Each number is 500 + 25 x the weight over the matrix's rms, rounded and kept within 0 to 999. Layers, rows and columns count from 0. Numbers have three digits each.

# k: layer 6 attention key, 448x448, rms 0.0378, rows 242-290, columns 224-279
# q: layer 6 attention query, 448x448, rms 0.0371, rows 243-290, columns 224-279
# v: layer 6 attention value, 448x448, rms 0.0371, rows 192-255, columns 224-279
# o: layer 6 attention output (transposed), 448x448, rms 0.0738, rows 192-255, columns 224-279
k242:496477460538525557469478524512522530528508512511541487502517477517530527492489484531484529490519545505497514480482554497497527544473470541566506517486516462519489549521
q243:523529507484519490459530498484486476497556480513438499496496443486520481532480511485490482529483471508509424538529497510539504479481511499532519471529468534550464502477
k243:533519516473480512525500466520540473515491491521495439495503509493440458551482530508529497462531523486509498492501498486467460528517478518546475472488513470519521504528
q244:497498485510493490545501512516465469492478515477495551532504476572495527514496499473499486520524461509544486489541470457534530478569567489510499512538500492500544547489
k244:508499461518518468549538454509500524525517490440548509490492430561466516440508495459514458509482484505526538488489537486550444506470517440544470509474496501466457531486
q245:519477530553545497510538501509486499476549463521524488519449455463444512511503464534571515474539486505525544513541529509483492544571525540545529474478538494508535518468
k245:469502517474517475464484510514489524550576499483498539526577487504451503532485515475554510520476519530494531507526510510509537479489521498491502486507503519516528485483
q246:488540523502552508519464537517470469496488499537450537467543511512567473492472501497488474503485483526460555488455564473523507501550480472513443502497562506494470573465
k246:452455497493542498529512531505568475508545542498483460489513498455491483482497545510467452488510504514529476465514530421530521491503462493512502486522501464507467580505
q247:501490494529547511498507516494507485511484548426496536512478486472511538520466538458475533492456518530509467523505542507548497508491457483515460463516446513461502516513
k247:498500479456527461516461550520518536502547525465543474492507514524507541512484520455466535434470518460485479489486536527512472563477517485497460486488477443469484505549
q248:515490512516478533494490514580527494502508468500480453465480491481480559478518491472505502497557525530516567519498498516540488481463557542482505507536459491506512531520
k248:506505540504483546506479525508433509478491471490534486530491514511492514508537513488468525525474487471500524470493459512514483483510526536447525466478531517598569523472
q249:505461484476485475493494533435514495495503516446545490539474467517504491465488491493463501453498532422526470502520485479507485498528567497552494516454508454507494517454
k249:536504494440499499516477525453577506503517468498486515507443486513475501509500483483480489479485522512475464530454505534453483497491477543483508541502505471541493452487
q250:491521516514485465446550531461483538499499492458542520506513493567492564486541521428489552520500485500457520533562494479482478482527465465542526560479515543463516515490
k250:514456514493534482494519507477505492518512431472536529554508499518448484486507523478477519519490446559449503499520558500478494499535511458456444546475504507501467491515
q251:505510536432491488546569497525499489480501501557509484501525472514526458440478441475505462497504514496486445479522494503489446499500543518508514522499467495459549528557
k251:510505516479483426473499590497489509501450570479561483465501552461554517482497507494457470480496534466469513467500524532471496415496456561523482499517468526458523476500
q252:554486478536467482438512497505460535474541490483502520577441532484441429463451530489566455458490583465473504471491532486522412492524475538524522499510473491507505462520
k252:541520486480526461448461446510527548450501512479479526533540508533491440401499535489497506499474554463539470481517560487526462494543496533521485518518498475422504518512
q253:484509489475512512482577461509513498509476454547527459455457545511522469526461505516527464474476502484484490505557491488478449568532505501536504539479449520472538472540
k253:544509507427456457463507470464493479505502524555478467496486524511460494538511543568519473469505539512497458513536491500481435540547445501491513512519480504468491514491
q254:421553514498520508498525527491521518543505474481479468533497530514519429455508515493494532464515494457496526512489502466482445448527503556537496462539491510496471481532
k254:453523541568504488517512472520521509499460512521460521500524498491507528471542508532486511522541537548466491472531522469504491484528555578462529494528484492454495544493
q255:464554480463464477496518514525524479459528476464472470479489488489517431502504458558541530469493523525443513530509517454494602453517500423476467555445544496484485465473
k255:474571465467500476545479523528510488514517501464480516531531509524492458527482485578573485505482466477433461497500555510454494503498509495478504506484465515551520500470
v192:540531479502454512466440488537515528465508523526505527500474524547507463528487499482524491470508522488515535484501501537544469502491436481509491524501495498478498468479
o192:531535467498514469501472494510495513494501532471496507462492513487520457515500462479475500498519518460505510484461531515465493496500502484497506534495520542485537502497
v193:552493524497483529516529507495511496450516474528507469506497476474476516502473473528511484483473499505505515513515482459476479533531500497547494529477482495484482511454
o193:555496494545510526464519530508521494515486525478474518511485486481465469510479493473497495507519501580472482503462460508468517474521466500498483515437539485512488529461
v194:513515515548471499479530480489489486499491466521459507501474512443519494474478546485535511486486528456485476507495472540522524521495534487516531514439467502523484501519
o194:494474490514478498485516527452486466472496440502501511512472527507504478510464503453505502521497541461497481509496470519520496506502500519445507521485493479514503459505
v195:461446477452518502494446501471512526447488500562551449496496518521515540489507491438531498541512499471505433530496530523477490456490467499518454486510536513497486519509
o195:514489500457501510518523477516484495488470517505548490529495498498517506485461468489500459499491487529516507457494526532492484500478493491532481477498512524490496485503
v196:467485551506561543511533489517522473498521504475479511498495512504508555473511500492506534499484459494517522537515507497461468474527526509537502489487513508469514492503
o196:542454480521520495474500499529558503492515504483469486455518491503513517513462538498511519487538494434506472516546507488516489510530488525537489481517499506457515469524
v197:537505484495496515547447526489456485482516490493479550534520507476489486513489490516517509481498551489501508485503491480502506505496468514520502503530540490527543508519
o197:496522494482469502522447463519497484520497496477499522474499505504527506510493496466481524566518511517466502511519572494540502516496478497517502508496553494550518525505
v198:501480438476529503512506544515493463544543477563500475469496518508505515511459497537490502477501464539521452486519499531515532486535547520462472513499508488476510501508
o198:529536489479540475516496531487505472513511486526531460516512521487517503483477520526456482447466445562515476535481496506500507528474485557450448501503471547471507489492
v199:536463472486489550529511507519526539516498545498491512535518501514524488541533514486496439529483519492515580464534492480517529492463484524509505508489464486485470492507
o199:514514514423492512519528519483560466540505511518464467523531479482486535542493498519494466529538536522508480496515465520501487515539474496549512542484469487483507474471
v200:535514483517468468500553519469491479492489531494529526459509488488504537483531451530491473474530500479501485544524490505551517515523586544518519493534531515463523495497
o200:491492485513527533485539528454504508508485482473467534539499495526513489483493479464469478503495522495519520490493514514509485533507523485502545498544503463507490492528
v201:537570500483472501548517495469508507538437491493477522526508485487513530518532514475479492497510525478496485498495427592522498510473469499512490547507478466464518526478
o201:499501473570478450529521478499542509475557517495482499503508463456523480545510500509461509529462534460527479451465512523498485514486532484504527489497449491504518492489
v202:506516493502492506521530460526486505508452462511470542500468504511514483547524530450511498474489495532497488474481496463513502540498463519504521469479521455472485533471
o202:481479504518485479533501485497520496476454492481464575490508520517495491477521520550496501470529437501534507495520499493528463508516511543532469531498540452508477511503
v203:458521508504495524558488531491531503534486492503469487484497534507509459478487481515491510491536498468489494502510450519548489528443519487527519464505481448467489517499
o203:496527507466471534510459492510526507557500471484493511491482553491524476497491491527497491487503508472536499506492492509533497498480480526527483478530502480452519520478
v204:435470492441479511473476519502544510518530491457541481470517537507457493487487521486501485511484557475548449491498494497512487451522529502507463492465528497486475478440
o204:502542491435488497514469530491482490469521482474527464508551495485495574463524483494485471488489522530461515446476512471476513489489518493444445454475532503533464467484
v205:491498524495485506512546521452514508492508510479506455532495510455498534499524476507464519495500535513487498542497443491548504454560500511492519506507538501527503521511
o205:485448527544516485529514516478558489530547495497476473492530499507527528525472487487474454509518515491517508510446503512523493498568518505510498494523524489467510578533
v206:478509518449496460513526560489480519557433520508536479505479487475521463465527505491495451552484539482511517481509518488533511492454483498534506553512458480493439462499
o206:474495476511488491509528482509470503496476574495493475537522481476508415506512450468531476543478507496483478551532494514495520490496511491512483460504487454479493511506
v207:460484519522523478495514505525524525503477542540463525493497526520461538469487503517489512513486543494484476542536549471484539522492463523518501469510515477488511508508
o207:454527560517562517505508532525498558505466495507490483551489497438460521513479560542504462517520516469518507518501453439498512522480540480504485478530541497523500495509
v208:466487507479474519462477474459513483472527509464483513479538488487495452476473487471487449509514457550485534493524502466497497536458467536526495539508467510429518467556
o208:522509462511490552498520490478508468494529480484493480501472500457489475460499492512515484533556519515413459499508475471494450465499506508492537480474499527449553507514
v209:467508503496506454499525507482527527486477531488524504514489508510548488498537520502495472534496498581486544518507508520482512510526475547489473451490486549467476484516
o209:448535468469539514476512549489492517498483495464472476514547477474529483531520501484518482506530487485497536505520488477511546513508485483451494495495481535501489485511
v210:505469443516483495507464479476478545508509475476550465498488508497498514505488545538493472518486511492477510470480507503522485490481478533542498449542467483534464502481
o210:446486486501487495468505477474495473511485482498489528533485466531422542477514481546534489497520482473475513503488517532515497523539488574517486436490483528494475511533
v211:457492513488475537549531475476490509527445482542505490485532491510530537521497505512534475495511480493513505508431548486516505539447524482544526485503519471511500561530
o211:514464480481472511462491509491479488471490494531478485435511495526515488522494545506516457485494474554523486492478514485523447525500484458508479462486508487507512532519
v212:499475494528504500498472484489495487492506478485520460479481505495495525517531472470475488513493488481496527480485474457524496522482491512527510507508509517483480496527
o212:481510484485526510514513469565476503476512517549476551485539508489496548499543482500468465497513469459496479541504519518493565511454529487509517532468520490488508491503
v213:533488507484482475504506510544496525490563451503513475512523515475483542507525496495507488496473532467455487488506513483504473505515462505533550509485492478490571527509
o213:508500487472471499526517482517500467474476462555483470502492516496515520539488576457492507538449477464485477503450481484467528543476442502489522524510463501524521511543
v214:452540478483484477490464474465459514479508509512499512480530528499501533495482535529512512462528464498546525458494500509534483514481504471502481513491503500487514518482
o214:490496503506515475486500472472519524500442531505444497483482523498505541479515504490497503414497533454512517495571527452511531501483507511534501488488520546519530518478
v215:454454485491520518496461476531480509486505519532523474521522550491497502491492535515507493533498505506503520499478492487476522535493490522480512440492517491512520494459
o215:475476484513475504458465516551492533491466522501496458549521497531465542522482558531501495507477461518521498483490511469499534516526486498494546464488479487526545554481
v216:500505542500545529526496460465539523567480499465504550499462487543486538524505505493510482522525482495482486532515488512516511480525479425473522545518475464530541531503
o216:501518500559475466509472504474549517525509506500509518485476486555504570484509534420465510502538490545488555495477497479477491463483480453513502485472494495492454492508
v217:485520573485473531513540504493535453508500511424508473467530494491490522486470454507529476515489479515485479516543508503552493528457510465496536486525479486475485518457
o217:500492519518486492520480505501530490497465533467450485504504500466502530490477491474523488539519454508517499507478544507445493512500512498508519488496461502497450484422
v218:518481498494494505552521472477480458483530496525540475511545506513498530500501495519536487508492544491487501466542509469509534510498539523522479512509541519513526519499
o218:508497501502539552558506501561525462502503545529484514537530484509504491503492509488485495489494503525512547516441523474499516488476453528513477511476527456452513490435
v219:526510512481528493541519496560507461502508477494519486524494513489458447514469549452489518547460502546512485542485468471484470506440467508542526505519501487483481512509
o219:511524518493470507483518495523480474468453526519473491487531485519471509551486528497473494567489488507516480593468448489511471487476468507527541514499486512474516479463
v220:491493564481476535475478507500497493530542463472547506490507501488529482535508545472528530483527494465471508497490493466519477503539521501525542601486481437507481491512
o220:495523496525484523503493478528501473493526456464525494481454488505524509476415503498543528462459529459501465504485517480487498505476495507504498496504464556508538528452
v221:472490559490505517463528462467523446530464500521533497459499529533504517502524534501499485533490486525494535518500510510459514513469532506475484553500522502485510519503
o221:492506497509491509467545460508461530466508505520504475471553449482513526527485505514509456480479487486462514532489509485524494553496491447498521545513507528490513518514
v222:501476488546514474462540526503542461491544521491490483507466523507550474459531507520496493502513503498462480513461487465504507496554519447495521525513498506499489504497
o222:502482469548520486477491568495527489487513529519492520463498534519520487495497523508474522511493475417505478529469480508534546473513544465520453495473486482531452526467
v223:474493476493454413465487500493479438496520473478477520492525480496499512536494496489505555492445470486445485491487495544540470498467555486515485503487447481543554520546
o223:515532485510478454463506494481478500492518493471485522440492477499517507526486510482520523453450472488485534535535481498494476475507514472477420532516497517521528517492
v224:509535490491475510497526490499483515526522474476511488550518537520469513515517506471501511491477535493543505544538481505544507490527506536486482494495513480484479509536
o224:491494497533434496502508463517508492498498499491454499543510478543489504548531472453511507507470499505505503484492488494536522499502445499488526516517495491531487507493
v225:480538461521452477535467485480539527479526534481490573518492545540475507512542468484522525513488506490474513476510528496524523504496505528467545507529440458499512534510
o225:495574559486462476512495501537542460452509503504507488475500518541536506486525485521510506479521465503533469494514476499504536515501515498533512528519496508516533540544
v226:514506546522484451531490503482509493536522498491530471548493523518531463521515529484505539489533558496530485476496472522481496512520515546487519571521538526485512517543
o226:518510500493502487509517542518529493504531536478449508553484524512522457489540529520470495467500491424483493458494486477522528492519502487468522547501516449501547490467
v227:499473466476513497480486526482497468476467520488538530452520505545491528491525487441469446474518577528509473463456491521493525493498488549494473530493496463520504497480
o227:488512503478480497478482524486554524532507500517533440465504516507533486479523454439517449493511532454506509506491487523498475531492523525536480484516519477526524495539
v228:521502558511479491510515466471497464522475495510470509541552494472464489511488530549527505505490466469535538511479528512492514508474502505489438522541520538494516492480
o228:512478530516438492496483486463484498542466473474493495485496478489489514531491495468495578500532430479528571525521492542528524511461490503455500552509501534512512482513
v229:542508447522506542511472503515505507513514458477475464539493533463480465508512457559503522496514506514482469492438506533472482470505485517504567474496520476493501513484
o229:488503495501486541505475521487498527452522459559520508480500529517478478505496504497499582488542468481459431471452509542539473490496511511493487511507437510528508497507
v230:539497535500487530531512465508500490483495467529486498495483513482491503481480458489512498465488490479500477511539510503529500479534488481489496438516453520456524481501
o230:555467498516501532488482479470489478497452445509509504464486511482467532504505530489500441485517441456475494519498473488504541506521460535489501472509502502489513474515
v231:528508477504537511513550487490454474536509526488429523518502493531463494530497499511459544473522512537473500508482495484500530511543532498508470504458496540510517521500
o231:479471417461494543534483513525530482508520475544473542486490571544524524529501489472449500460462478590517472486474518444456495517520481508546501512498484506525519510497
v232:540487493466507507535507490473487516518476525531490517484500476494504493520537560455476500507503480494500496494507469537472493505538493482559459459515519477504530490460
o232:508511493504515497527543529505504480483509450520511483484516452507505485503510468548493513479492497492540528504512482504527476489471488459514482487505530526531517486438
v233:495511512481503536470507456551489515460496447507528482516497528550519551517512515500467481475545495534529488481534532461450523502518483476489488509456517543497467501488
o233:500470503471492509508502505477500514483513502451484488502569499524498511453487484505473521453530503519487506479500515504492522510488508472514519512488505543492478512525
v234:512531554517530510459486455506481502501501508456442476513532515458546528488538472511513543466567480491450477473562490529491505473498519460478525483494478486521503506488
o234:470526526481566544530518485520513501471498483516488507424499537524505482472491477549493511528523497466536500458532509523521462498495564466531457465499511510515456485479
v235:499511548535537524480507480488489521524468507520452508560481514513470526483505499516505510504461472512513517541527522489510529511526512485487508522499468448480519521517
o235:497494482479496505515498524506484548486480504502491536500510512483525542521474511499506501503488452514552538493500521545506462533536496492515463490483445501466467505503
v236:461464494455454523497494517515502503540494528528516475570491498540509520527445487540463541569485535488510485507520472494531525468517526529468477512493509526492477545459
o236:501468508519449504509505489510498517473519512505501495582479460486551488508449486438487519509473511487507478473504467546478492504544494509551479522503463508499489491453
v237:535543491513499593439463451527509488471497456490476528490503502498435495529468498489468481505516493496494495554521503466491490476548430501527479469518504508540536531525
o237:548498469468496505511511474511495547517500494490465517488524491527485485503515502516516482547494490532458487499484517507497460485484505494495494531487483526507540500483
v238:546480493471530498488504504533449523532502500461478484505543490488496507506485501478458552520467495464457536466465533532509485486477491518468506499482501485433461546480
o238:467479491509517519471536521516480527509489504557487492483500502495465479497521505502501472533494535495491488470468498487496512506486490497476464530477459498466505494463
v239:491552481551499582464480528532531531520512504503496477492547470514533482505533458491497501495446500489533510479486513474435533507436434513490514521524502534449512520532
o239:504542502543481479502489547521466512504500517471437456460496521487531500508512465516514511540508483500458476476474533496504548484453460522469501522542464509484514505548
v240:513508499495458503537514499510482479530540509494524513502493503455528450517477445503533488476505486478502520505521487475507523548486449484446448526511536505484458520494
o240:538486488504491514508492526493503492493508501486505473505512502466553489520510499511512491473495504440517517522505498495505543488488474520480476496448518489466482509511
v241:501526465514515495505482476533478484515498471539480466511547496484455546496527538472525478523510465502517426498497535474500503479437475491536510538493507549484482496520
o241:474527536507557493533487516495472480494532520522475482469570532479526518498489485465456492473516495557490487496541514489484539506453466494468506521484469526508519510473
v242:522484480519510488484490504524510442463526512526517486477438509491518538469479460506507524501485472543497474487513521493461510494505516500513453489533483491514477477479
o242:487465487499497530511498507528464509470518517482517475444514481446499473479489490520515501491498482482504501521480524483529508496455473476536508530494488483534481486518
v243:490481523481484539461510484534492482502469514477474434493511516528488489531540506538510503517499500483462507483489504528502460563418518494481462531519541483502512447527
o243:512532511514479494454526464537491506497463500475493479513519526512497493512543511505496540542527549573484502501450445531495489495481530478468511530476499468481500520452
v244:532467513537514514522515500483508489484492502474479489518501560529486498503508494534456497492467501496475506519469540506534497505400473528487516556443476465464575465479
o244:495516514494498499517473512459466497508490489481500533463517545492477522535532494510496519480527479518499519495508486471543495555501498526491479544462502466535494485494
v245:506538503517499438485505549492523511536550495503485491491492525512495457489547459536457489504505503465517530466478490501482501516533482475522471517500485520490488559512
o245:503519521477464457504510489518508504495497499467476537473489514493487479479527458498520498466491476526486482467484479510456500491482528506496433493472492515475518522536
v246:504467547524519516512510480508479450486494470459533471489525488436491484503512534485566474554493516487492524498474570502485496511479486543506570528486542515470484535512
o246:470529527513507510504543531522494453509485482511549546480503558477518515522489509494534497518490505489473477533449511470470457519537489548462525464507512508474516482517
v247:544511527527564487503443465524510479497499438531522501494456456554531479421480445468483497495515524515513498490519469478488516475507485475484494529493452482500503525464
o247:492513504468496463515529506490514490487459478498449487547498546545526505426471467521474499473528499397511476490509541505468563498522484476499539529500438504482505523462
v248:437485503503512538440462518522455487487504469544496498499532450536476456485481521495445486485501517519443509497486493523481499498475438489489466524488550526500552472484
o248:494536493465523480458453533493511522486450497486493497529507464510498482499513535486487475485472520471485536528533476539525449499468477462511507534490512528549515507471
v249:521521479515453523501524491512527460484517539491505493557544504515523532503486477474498489469477489506530502500461539512499500518458510508511491547527486504449475503489
o249:468493462440457558497502470530496520483534525523474506523464462509528514491478483525498536519526511503486514505504487494507524493492493499466486536498475503500505475521
v250:523478468498452490495531516534507521527445505500492497505479483513572468489482513512494513502521516528475507483516523479493511484503458501522486512518539489530487496527
o250:502473454505449494500507510538530495527455494577442492457511462497515459506459496503506470562494536577511476466543549507506527492497509509473497486529480506503505470515
v251:460520487517462494505469513449511553509461518529464496511482499451513515518508523524541516475463506482472488498548475494550502483501489496502521487506505469495467488478
o251:538503533489510518509479511487451491472495516494500454524485504504506452496483523557506500494534509507532481503521475510451508504492519522509505464518478526477489527500
v252:461507505551489487515481474486494526477490534480500520522500499465499507457481526502504498486491483484503467525538540504520480476435515529475495505490454536482482540450
o252:476501488466481486509505490499470499482503499467512482479485506469505495460539503501521497497553490546485485489536454507548491532487519526528552461513502490517478498478
v253:510483465555504459450502485560495454499474516478510503523496507517521524489474517524504475526464572493515461500490554496509537509493500544476495514497532546465541450514
o253:525515508550527486463464555539490487464482501535525500516474470493519490483512482525524480506476523474464515474498482490498527518449502496465459526498466527497500458521
v254:482529494471523527523458504538522523476482527503490505492525486533501510509518521465519515453482490523492455555506505505483483497465485504433479503511527510476489513487
o254:483480462505468512518458531530556508483481524507493485539450496527466497427507527499519502471474498521471482497561545518488505438506501509478550537496499478478534493527
v255:499531551484514506550511501528533496457518508514511501511534470483550532527542484449486505516474481550528462444471464483548476499493485494507522541519462461471498510452
o255:447494505507491518502505493532510517454507481532530534461496533525509498504512468510514491505531464545500475498511482516517488517481535561501532476509472527503497481478
q256:483533479530484495480505485502467494518484532482476468490484462507495473489522538521490524513507515522513527507474483515495490509514442501497482503485499525477502449496
k256:486474526485491485506504481533499486494509485483466511493476528515511511488499505509490545518498509485522485503482562491506496474524546518491476456534510527473455519500
q257:515494472526535478504506487543525509486511503495525523521514518488483485485512502523498468523502488487523495484495529511528503455488517525528504541519518519477505512481
k257:487508476483489512473494500506499487471475484512485492491505482483472472475466504454480481523463506513467499506541483521516493472487499498503499475495493514483484489518
q258:535494502482526520530472504492476480464495489526507514495508483514491483497551490519551530495507455546513490469514513537520500533497515504498474458507475503505487519473
k258:503481490509489503475511489480503525473517504497467482518483494487476484473488513493494516491499538512519497511518523500510501492523521488514499501555510528509513460513
q259:462507505482467485519514475499487530527514491485476496504496498437459501513499511495515482487470520465477514519528498517502548512484509480487489505484488501493484536489
k259:522499509495506493509536500486501492513506528518483518533507476526507517511504506512487523497516480497502462497498513497496488497493503506466492487496470518490528467508
q260:464511464540531472486508462491539513528486485482497522501481475491533518486502479521514512539510529482508482529447467499494539509535512519536504545531487460483518489511
k260:470531530502513514536528481518512452472511483477511502494500503510516527462491457498501461486496487481511474514485509493513502521519525512494526502538497531523516472485
q261:497514537500472520475502480499538536500497482498477477466459502518490473488463478509445508538486516496520515480520461471492520461537511476506483536510481489489508492519
k261:527473534475497492508477488492540429488504468482512507506539512469516512518509498508466494480523504483491496538469515508504499479519504468478532500532514512515488494474
q262:467490519487489511481502527508446516487486552518510503467481486469503506478485543526456509517496538506508491467481485488459521483509523494502491499491496524520464514500
k262:516477505496485472506498458467492495497488462472515537537483562461464537499487455509518519483500484497481495489489500508550524512464457529552524521523494464509533506453
q263:490528516495503484539496516517532586493467496490515549489493497472490460512520534502455461526507492466487453490489475497488520525485509488512497479529509502503488484491
k263:490453515478461474503509481550554476494537512511506486524522496497535532516494472544502532500529495497497461543489501511510541506511495509486541521488474502493538531457
q264:505487505472499468500501522555462488512506503467489491511502467458494490505516494523495520519518551505530490503488497508504466491502475542487468505514490512500508505532
k264:513459493487503500507496492487498479490522518509528520485510531497496501489477485528496540450506515489494522486498510517491509491472484537489511496484479473519524508469
q265:527531485466497491514483456519500496513522501537530515506488526509487451488477510560489472467497540475466522533487497529530487497502456491510502489490504496480533476515
k265:510480508540537478493494504510506480472526512526482476505522481491550457475478507546535496507507466499550517509504501496506462482491517467484494492508516531521513520514
q266:514493486473535471513470525523496485513479516466531487506501513495474469486450546474502501501495509460528480447515464456499492539496475485524503494506461504488511507474
k266:534518495498437473493521567523471535474494494518503522503495530489450570508489505493539492490494492516513470510505489482500478528468504495472505528498513535524525502497
q267:513547513506467490479510509481505490539493494461536512494529531541464553499464513496495499537497510541493465534482534476477501493508480524528485495509502443522462458435
k267:498493515511466501525448472488562499501535513488480508497483513563487559556510540489498518477532494536516504523496479524479524462486467520539520506492520463518508432464
q268:482477490476538565508536458479493517500483529529507503518570468464569478525487484486447475482485493517507544504477498502546491545490523503511527464536470509502479498522
k268:493475495507500551496494513477504493504470535474527513539489543496549490491480493443467495495517529525520477475477514505541481543488481524531525477514501519520472491496
q269:470438446482474447505456465506492471474461489498467498532453516515511472485473439524529501482482533479513496522472507480496521471497481494498535508515467485504469508503
k269:527500493523463478497523483518510439488488484494485481499521511500535481503526468508471468488486485452475516504493507490497515479520478506515512499456517483490504535505
q270:504534489496512484472451518513509481525564526476517496488524468505523469499463496519506541515477515561541460515530522472522517570482467507460488502533497530541515507508
k270:483510501502460473500442496481531478518564532511521485493554520488506471480523512516514528471496521476496459517478525525531532501514503499504540498492524474508452535497
q271:504535532529506495460497502527517446518512481494456491523483468499516552505499519497542523528492472475527554521465502517487498506435482514518519498487495526509558499472
k271:538503492498509484472523510510492515466483485494523516513502516513481482473556487491453495474462532490515502499480524521461503496505490505546489516515450490500507461498
q272:479481512484513508531482518490486502539478491521560555485509536490538458490461485476488514508517486542491480503533504473517505510531521485471470536500514525509534476500
k272:516478487528476493538484505541550470474473494515501486545475505506502496524466526491497516511457482509492496536532495490480486461518480499475499459518524521524467529541
q273:491521525490502491510518498496498496498522500504488509495489484473545500507485508533500500537470522557536529468502506479518490531554485465544546503519479548509543518449
k273:433492506434510514505498494468481511512499492475525480513508484501525472471413471534481536475482478512508504421485474493498494512534514503496479476532490559516509532484
q274:528497451506479498486502509490487514486523470442551461504536546520502495508548482502457516477495493482480493484485510482533496493470515519555525517496512494476492486550
k274:539537491475493515501468523499484542511583518544493497512521523496527493537517517557477481509512492501518533537512484471511481468529483509444503529483471516472530466495
q275:457481450482455477518471474538509517512483475509506506532541500511466515485494496485500528489488494503490508541518494487495478493480500497493494544484470507478488484454
k275:474477501501497523516496489501533539507447509500478493518488496510458500516489514488506493491485485477487500555503512516472475530508461516508474535525484499434475564440
q276:471477473537497470518478532543488493473463476529539488470494548504502504493552492491488498485458498516520488507531497493526491524525483486510501464507463525505508502530
k276:556466485504506474485462461512512538496473448503498460474525485479525501463473477496494511493454453517487513478502515483506507510522534498492500499528492497519506499516
q277:464515516504521506498484543496444510503490488486478524505540491524502548475553448472476477501476492479517507486466500499539461463483528501501504522457530494507467523493
k277:506503493508516526547517496493486492458483502518503471514505506491484486551507470511475465502502522474527497503509502505550486468516487496536526530466514482528495496482
q278:457490536477521511513539512457502500548435495522474506462489521493540512532521529520520424502521525504499508530467469477488510511518530543502472474491490467545553484471
k278:485475485473500514449519491499488506504484526523509523499450494527483487529502479456534447478514511540496547489519497474460514509478518512524477487488509548524496452481
q279:529486473467500489495520488536510508506477510513493482476540446481489498515476502571477468516530512496498456467521526494517506471510470491460502480498470482542502481515
k279:481488512518506513479511448511497491502488506480515465457514531459495508500468501502430501491496526487502511493506499474486518489556525501454468482455493527517498487490
q280:511493480528478500542563455530442448476531525461497504463470497503473498517502495521498503527462487482480486479492487517537501489461523524489506519557439491516495482494
k280:490488542526479443490498483531505485491516499492469490489553512483516480521487496514478490496507462522498528497491463510527493527521525526505510510468481447507493456496
q281:504502501523511490497481480484479479504516478466485506517488529490509525510478479464470503500490507485508532490533495529504537500485507480521529495530554467489469516472
k281:456487507530495499461506494511505516542478522475483487483491492475488516518498546484512565526502511515544524540497479519490525454486527484489472493541506487483503528521
q282:503540474508501478493515536514524521498516525531492477496506500489517538447508454475521464472494442558485528469530491482521463538421492493506495445539496489514488530496
k282:521532483530526528520474499509504516473504471529517490521490495488508461461549518511505514514500487541504477512557516524462555520490473491497519523497520524530463534498
q283:508517497484505481488447514458529525473493481490503512489483489526477476511526456500499520526509500533481468514468481516523537467492504502472516487484482534503502479498
k283:501461480504537463522449509525542498518501511524476526497530475500511485531522449500529488584493510501471481485477459509540504544481489459475523507474445534461496507486
q284:471497497522531473460520524534484500500482518472512509490511513484461485510509504482533518525515483517477478498473482513497549537557485512506510519491514478518514492498
k284:503502504522499462475518504506472506490513504466491511502531481494518487484494517507516537530474502554489488503525544489508550496514512529518545474496533469547495503519
q285:495501478468526473525471511468488545499485504496503501500502470535534523469518499497475487487482476458496429505482496520506484509542492510507498480500510494483517498463
k285:467502495497507549532478475481495524509473532495492479508526473518485500499472520503516479471463499488475484483492516469523472500507484484537515452533501513478477533515
q286:476498514485545521484522425478513499497493518521504496506507447518479492514477494462494500498513516514503474484536513513479491534508490473552525534511517488517456506474
k286:436502531494509527462515465456484540520530525494515468514469481483509529497483533484447521498498513516487482505529465481512534521497473512510473488500457497474452509494
q287:532515526531490503513504492474503506492472484497470491482465534482437515491530462483534492463530480569485545455512544518493495470479484477479550473517518510538474491511
k287:517531500496501473518487468554482536495479528451472473540466546530469509446524465485487479504486524526499513477562526486500533477523474488545540448503522521538486493549
q288:476481517520490507511476485496491514534497526495477491474514490470480513505524502501527515497469492517482508466485473503516541522488510532496496487506517506476508517504
k288:516519494468535506492511494492526472462489497482506509507482529480505496517532512516500498514511500508529493525479503452471502478504507481509514505474502483470520462521
q289:499500514512482509459494481477497491500498498504519465477469489476468542489483488493462505471503478498540498509523525478468507484482494512516472502492508502520487496526
k289:516526511499479503480517488545480521478474476530520500501491529527494489449512476465476491483488505532509490480521502489523486482526538500503516513507545510522499480489
q290:490475539513521478502519495496537499484547483477456494503499487478548517521490503526476527473514516484520467524474517458494511527512492514520507515484478512498517514512
k290:462486532504488487498494469499481488497499498463506522488460467469499523523476476519507502470495491473474498520496532508488506469524466525480481461501472517503498492483